Weights of a small transformer language model.
Size: 14 layers, width 256, MLP 704 SwiGLU, 11.4M parameters.
Training: a variant of Muon for these matrices, 708M tokens, 10786 steps.
Each number is 128 + 24 x the weight over its row's rms, rounded and kept within 0 to 255. Layers, rows and columns count from 0. Numbers have three digits each. The size before them is the row's rms in percent of the matrix's.

# layer 9 attention output (transposed), 256x256, rms 1.03, rows 104-127, columns 128-255
095:121127121078149118156161103116145101104142087134121161123115101129135184145094162129157129120135129106128141115128136149170157142143130156130110121144089115147134146117160162154134117124062149147115147156123138135143103141125127127129105120091109106112139100127149120093082137122119138116157104134115053145162132141103169166102122121121150187125136134114108131119119170116137142141098
092:110121164150135138118103165158114132165099121105145164122104162126115129096150119151167130118132118121163153144110120085101148121124121129131121108145138078126129123170066154087147100118147161097151082170141161136149185122139151091122150106122146095182090097165107155154165157122103152092156108109136139109094120138154108104120119151156108124108156147125117122096156110123089137137101
084:125143131139137107064083120127112181134142155126147153159140152131130141117125175128145114139074109119134135131163186152107113126128116113114077167100128134116175109132142149076097105093171106125118141142090098128133118129123060149112111144156136129159120107123143138168129162120135061105115126150123121163165131116105143125121115144143128092103130138099166085117093127174141133108082
097:143120093140080141099129131124131173121156121142135128098099147107133123099178108127149142160118088164158114125163153125126102132116106142142080127137151077137137139103097125179107098104151079130152131109113115100149089183114142152114151114085137177143142131127152126126115122137127123084119113141096115141132109137108146101105114120158142136112150143109098119121141148129119120121118
089:100097116106132177122105077119153157166096099149106143102105124113155135135114106106163134103127156144132165185105090112110133127105147135101123077131118098115136172132155093086125151109135178139143124173075137118116108109112140152129130115129104174107148080099156150131123124113135111143089174069109124101103147087121164156142139168108157149119122145119151116122134150113139161133130
089:153163124145172127095109151124121122166147094089163119132186120111122109159116110156094144118127122109134120104090161112104175154130164127153090148108142182107149160175120129111150115163163124131124162068111140132145148140149154144141136155156157095131100150129108134119071150098129128108107107113152115155092103139115138119107170126130103046140137125109080126149177123135113168140144
096:182102129117144127101111185129125168136146149128137122117127135145134144099117145152116143130116108150163119128123119147112094113142120092120141126148128107120137136080111142118115078112129131144122145126149112133123131151099144176124153094152144083154112091112093130089162099078120110099116149088120051115087101098116141143111091155116084185117110100144103111126149153142122179107136
089:137132153097140160159108141130137141089160073130137128127175133134157152131123139117165164113167140113131127134117132127142143148101166095093105106105106188142103147104196114126128132122094105138122104138140166098099140130161140151139174110115121099119118141155178150149166113182139168128113160167178126103106164107167125133135139148130122095121128119156131139111058144156128138108139
091:115115144127103114135114148116149079136137106100119183119146125149113139096096100156137156081102121171124149122110113101115140165113114133099169115133118146121159103120136151116139127154131176120156119107162120128145153162113143126122116095139160127122154104157149153109155185104145151109080144160078097104153135117117089181149112127123141061117110118129134143150028126159161111145101
097:124129129131106146086126171105128149120148115124132135152129104140109103170111138139120125133106151147192123139121129110108153140117165134150157088124147171108196155146156127125149134158117135100111138134117141156118118083113137159120149198115097126153157126134162128149170115182100137112144161127142101145127100126108113134076150116124129117125114131117192107145089104143107146134114
091:133125057138112105121102160115134112109159135135089167120124112079114146084129176125126125109120151137127131156127147102116156124151116099095158145145153165138158105124143113130134152071084121118168118102161092139116127138146081130137122096110132082200103144134073126159148135108107136140131119149133102082129150092120122107110138154132096106147083094154111096141155093125112127132152
092:120160083146162141158128110120152119142173113170137084136102137149093113177149123124115126094123090089120120100109177160192138139119157135104093102157149128121130099143084127155162140106109089116098167135148124086156114135139102158115159121104185151134128138102186101146152103174142086136117119137139149131115129100153121135156148091157087170149109119129094152098167125128136072127146
089:127117100079133115101150115140139131150130133129149149111119116112081116094125186139107111104133114129163118137094108101138132170128142143083125112120123104107131107142151160150138174126110138121113120110103141119112112101131131105156133083128171126081164100152095164146143101129108147132143140126145124137188136142126142109164143110170139164127132143109160142123133132180129127104144
092:124138079130172167133135157145138081129126173098112126124099110172125098132109145117131182136108130164129160158120085145163148139132154078109106154177112089139169150139110138102096170135132132129141145104137143167131165134127144164118111164194109094104139136131137161142149128128120134101091143144147172141150161125155139130129117121091154134145112135138159141150173152136117116109137
096:131075135133114114147116125104145137133068119116110122115138125170162104104122094122133116153089115100140158091147094163148107136123075080121146129128122099118161120144140124125125126141124130119124139126129137106123122152128147137162115141108111132121097129099140147126134127101130124131121109149119123159110168125112122122126120168092146157136139098133075130153201104118131111118137
090:092123134101144122109110162101076157163133094120131110139133133101139151155134086152150142120129093156134115143129168113105143111110111119146114115129117150124121082136144123145090131125179125172194125123105137159127157168164126138121086119162118101157130133107142162114111103103128126123100104090108071163130126136130145103119167094143108127144092140139099131088125148121133150152115
094:127107105106148146161124155136156131150151148126112127085110091150103131124146157136150139132096151092133111108120142147111155115113136168122120141146066124125112151116164120115133151143144162094123105090180165140163098144175172106114110152153147094108093169187158104129112119122166147120097142139088169157139116117138127150142137105113142164118126118113117086157232104146146147116144
097:112114073161156144151139129162111137151112136103116148146087140124154139164100139132129110120159144092122146123166165097151137104148127162134119154134155118157127196146171144124137140079141130074113106132111102126143191142137125113134127108151108105114172088122126146167124088179152100116161118137102120100110118127121134088159121102117111126143133101136176111115106131163155154184124
096:193087120112160140122110109158106132095128127106113119160115124116181135125135135137141072128143106121123092124151152113131101108115152164138103148081147111117126143151123140162133114141122115103107094083114129098139113116120145125175130105152126140144120144123170156118116168136111095107138146184151129138061129096097107122162120112167155157154120118105162133145097131127122110105142
089:141101120108125141119146145124137123159073111136124118136103128127128129105109145121126106125109124134128136071095125136096125122151187110133147102142156131110082121142153120120132122133150111138119137125145122148151153100123136130149135128078151144087139085142165106111129159143109137153117117138153124139145145109140175121101144136111135013132140120147125171082048112105100156118161
090:117086113122159203139148082139123113118065105169108119127155144067165129132139113087163116122120127117151144148128093114121077123127085148108106151120081136120144143132119108146142127099147083122135135116115173125161147122124128169110110144159141132129146132096120142106113137113103143108105130109086113131121127104111131131139117101145108125120119112135130161199103132167110112148154
092:103111140093127157146073108127130144113155132079153145108142119114174097123080118084131152101095121126128100157094123136106108139103132128140108125128121092132127107130147105149133126153144143123144131160163096146153107104153125117169141140151130116107129116141111108100117108165116116126130123095149102082135119138143113140118132131106135131127114114145110159092206156226182158132116
087:110133093150157125109141143134135140108087097102128166108160154150122119151107073142128109141139127138148094130145106128138120146110152146076115150100097104136153117103123100149146123101101174110156117112103118172063085125107168132156113155126175133134108103131154125123094095130127166120119159144172124089111113145153126132138119150145124084133138113129141099144085075154146165146172
089:123130123142131084134155112108122160114104137131136084140112130153092138146170139134094164116125074119141116163146129072113140141099110130136130102110117171097136128101131129130123128104149093104173085086132123153142084121157087166138147121123160097142193143116114143135134140063144115171134087097124156122124145106104132106159112157124138089126117107124135145155125167121114109131102
# layer 9 attention value, 256x256, rms 0.502, rows 105-127, columns 128-255
085:115100121145132115136121136133153140118168102098130134099146106136101122118114118128115110106166087121127132136119136110106111131080139101134115142159109126121154102150105110111105084147149117174186121121164137159122167100156110119146105137139109105145119139109089166127124155097107176107137120143085191167133130086160094131109141099138096123119143141118129137122133136115123153150144
086:142153096121101157117130136159105120158134187144109121138141134176157160150109155138079124125143111166105162133100145124112137155110156127137146130134136135152102102109108095129121149168094108123123123127149121139126126120099116109142116133129117145123159141099137094100096141177123147068173142159108143127109118120130117143142092138135157133171150161114144113085122114117145142137088
090:098146122079150149085078143098087158124150144144129101142128096131091126130130109092153106128110093146127092134144131173148123098101146098110078137126105095116108111121096108155105156101155107105152144147083145110135136154116127126148126142123136143100166112084108139136167130104116140105153115123136128098086114104121135154146097122137150148126121122128093137114113126157201104079096
085:167108151125115174124142118138152121096108132099130147088134147163096117081132102107196108145134139133101150173096108101113143112149136157136113135117132122152082140097119141141123126130101133116085140140099160138132155094115150127117147117137172177135127106128169130094103120111157115142051194116115114112097134092129171105085161140082107139074130124144110125154159150119134178079091
085:177089107112151121119150102131124134139142121146152107156122151137117145121127118151125143128101125135079118132107115129102102160132104187127120082104114128119123082109101115132131156111149133159135140132110108146157164102145170113150133128104136125112109160118173127157102162153129125140167139064105107138124085162152088144102145068112130124156108118067115112094126117134137167120147
090:146117104127108130146122205161138139172101148145134118103188145155189125164143160085155147128127122121135150140152158108115068097118113111165187135137137118147159152111117119144134154110108129142125136100102116144145126124160116153089135096127103119144154113108117129085100130142147127164146116111127104105075090100163113083171114165117170139126113094135129063106092135135142144049114
088:144106154094131165139097120196165112121151079107136141116120152150145167114145153133106151185099134165142111136146161091128169146144130130162150102152174148122086157141143127112156113146072099144109146132150124141146104162141104127167150093113125058126125111144146154110075119178074115108168136135097100145143113095139120150149158141155121116125162135139148135106094129151130116146139
089:143136134103153166123140159137144114075141125129135123087188129100120165084115116148094123113145099131152159134089132142119093164143106139138123109123125159124113141108137135075123084113134152136085085084171140101107138108118100155133124134108118118163089101169161131137115146119075140061137162143101136114161077133121127129170158089148125113120114147074131156125107083141156126099140
100:135087105170143150125135171143127138103123084117136119146132154140108103132148134129129080112144153110126109136112133090111144124105137146138134151155146150133126149121138165149107098128138114155132138133133136128114126097105137124128108083131133084145093125110166195130128096152106147138153147153079144116086152106102139080127124130147111135110086126116157123131120163136088152100152
093:102121139123078148138106138156156124138156133125161125110153098167154129133142186121072140159113141132156136142117172140150121133134109104114166143132136141127122143162184155118083143156125128103178102136106139129104117134155104111102142098120056123147138124137089140143154143118164132121150140151135106124140129139087148155146136135097117148124115143125143124099085133133153133129163
093:114171084146174124150143106106153145153147133090111105167136108106139109130163132111128150121089158093117065116113119153172152094118122122067107118088108112085121086155122134137135177139145118116130141140121135166155144150159102116148173163121144167114121173120156161115131113159150095117142155133134124142118126124100148162092137126121110172145119142136121157125168152120144098143116
090:177100121112087133166166130129154151107112131139127151151103165087132158116146108152125148145134165106155115145133142092169167122115156112135163130134158121125138161138153105130168148134135101113081130103145121159102147145156149126131110144128121147112143158182131178124143116150109132159115174142137166079167160160120117137132139123133149117105136165077148116131111167132107199131147
093:160152082116125108146122143097143107179083166153132138145120118088142102134105149153117126137076148100124169111132115112124136143106137107106107120133105102109173131130121107107113151100122145132126101096129124125116098112126104157133142120127116100138104166167128177148187163115114152135118154112118139077116176088136090142099103122145091117134133117136088128102143155146078179126152
100:132149106151137133149105140140121140165126121158112136113111111138168110147099108154145120149092132135125182151128097167111110145106088093156154162141118110130119135138082115154160153146131129084121116160110132131138142142115126159135110108133124145110098089114119095098141110099193112151124116134153120111136111143126134187110123160111152146154149074132089167164179090089145137132143
082:154102167116115159116163177121107151184114124182129118095122110145126120099079135098091098121154122135110151156129091114122104133123139119120135077155094127172101100091126097148148149145142123120124120109132164165134122095174174150126134134118092123138145127128158123144124114129123138147129124147133089153071109167062151118136099106121178087094107146129111116062148098118128147090121
090:167156142088132085137132108120113144135115136163154178126156121152110102136150153102122126141083080102134128141137130125132135130138129137096148165181086131114123156079080099098135151123139128106091129145120096088143106134173130142137134148120100094109126142137093154141170113105132129120123144125067145116138164127127104121136139103090124127131100111100130126200185106165122135111176
096:151144125166139144124163118124139100108135131111152098127126141137117139128115163133120123122107121121137114134132147119145123128091131147139076104087115156163100136145134192153155152117175080097113078153102107119148105096138113129139129159152106115117105158083128155129125117171155168101135116120133146156167141092130130144141139115124091168118193118128203088121152111145119102156099
089:188127114154141100115148142185122108160173144148126124123118152144096173117116148117120095099154094082117096128157144120104073168155141128079116111135140109134088131132151140148120109108074128089113124138131166090156126134157155127124117148104120156097144127126150106110120138122095144167156082148151140118154106167153151133155116144131136139122157071097178104170131083105133127139109
090:109152131124175123131130127135123084101082115138130140135064123131130107079115133139165118128109108169098134099160137123142118134162156131133094135150172127098133145137097157105119106128130128190113097086163122146120126150102125150147131130109130149112099090173158112131143154113115092150121128134117131151162164103114150137138147114101096093099145138170137165139123123178101138164127
088:118079130181141181127130146156160116133088105109156092110115112081098106123143089080145133094106068147111126100064084136095122146140146154116164123115142122135090123138120147124151153133169116148122110151114150106149124097133132161161106163141137128094125171106120182111157154107099171083146134128101112139162095091114140120165169157127141140152110098077131101138098151133124178135085
097:170143100125130152101099149169193089151149155093137147088142107091090166100161137137100129107095152102134107120095121102170143091104118166126124121064136101141109135100122125119136145122124094106134144149121115150132122160106138114143138076092124086148156145142130123084111175178144141108151139112172111097156100168123132134109125152113146110138127115107123105147138171155168143085132
084:111146147141156140090159120102139155123121111128160139115151133142080142105159141128153127114126124171116140128121119141083106145150139170123137172143137158093138161085134123128135114101123120104168182135136130152133076105095166144163090125169134143080117100108133120077115078112108150135130114122117125165154108113148150126120136110141154103139084153092150149129153114183164151137141
085:106177141125096134095094131106133133155155130134150164119133196125101125160121144109109163103132156148116115128168102105132107143159132066069101124093118124104119147104170109134126138142090102104131138107100128134092104110142120131130149111113147111130144111094085142154110105128118090119111097067157137112157101102096115103170119121122134119126149159141156084126106156081112134115122
# layer 9 attention query, 256x256, rms 0.275, rows 128-129, columns 128-255
135:071117114107125165113162100144139102137116100157120139102137123121101108118092140142091135092126119115110098110112148190131148153169150123136138148120151146127148097146125146107101118156141115123136110089099152146139104107116092094108154147182148124103167137113153086151142161126110110142180134115173160160147161135153150124098078150134178094124072095082141145104083136140152152125059
116:161115111154107095145062174094156169117102162124118104123146153096134147154154130100161132144112109127143133111124125118112130098140094145144111127153115074146132169126128084126138127152109160155145108155152110120132136141123153152141105129085119148129102081156122123104114075075153147091075119151095110142124121153154122094111134148140094140119147130146112081123159091097116126144143
# layer 9 attention key, 256x256, rms 0.283, rows 128-129, columns 128-255
133:111137139131160155134167101149119114114097120138142106154162129162108109126145161170109110072098157113117102074109133153132140155140127130144119136114156164137119110143119151127114118126112157112163132117093119162125104134147088090119147135175142133094126120126157116146160154171136098155148113124170112100139131127172156110132106153124180084154104100108148128121086140152129130121084
081:161106106130126066142090159097168079121166122099109127149098153094143141151152108136136144172160137122133134154173118046116141123102107121125127121140131129152142126104116092172125115132131112149113124149152147118132112131100175155159155143138109120147089117136118139141122090080123116108128116144120135142106075164101141146152140121130106114121125147135121103141137105118114121145179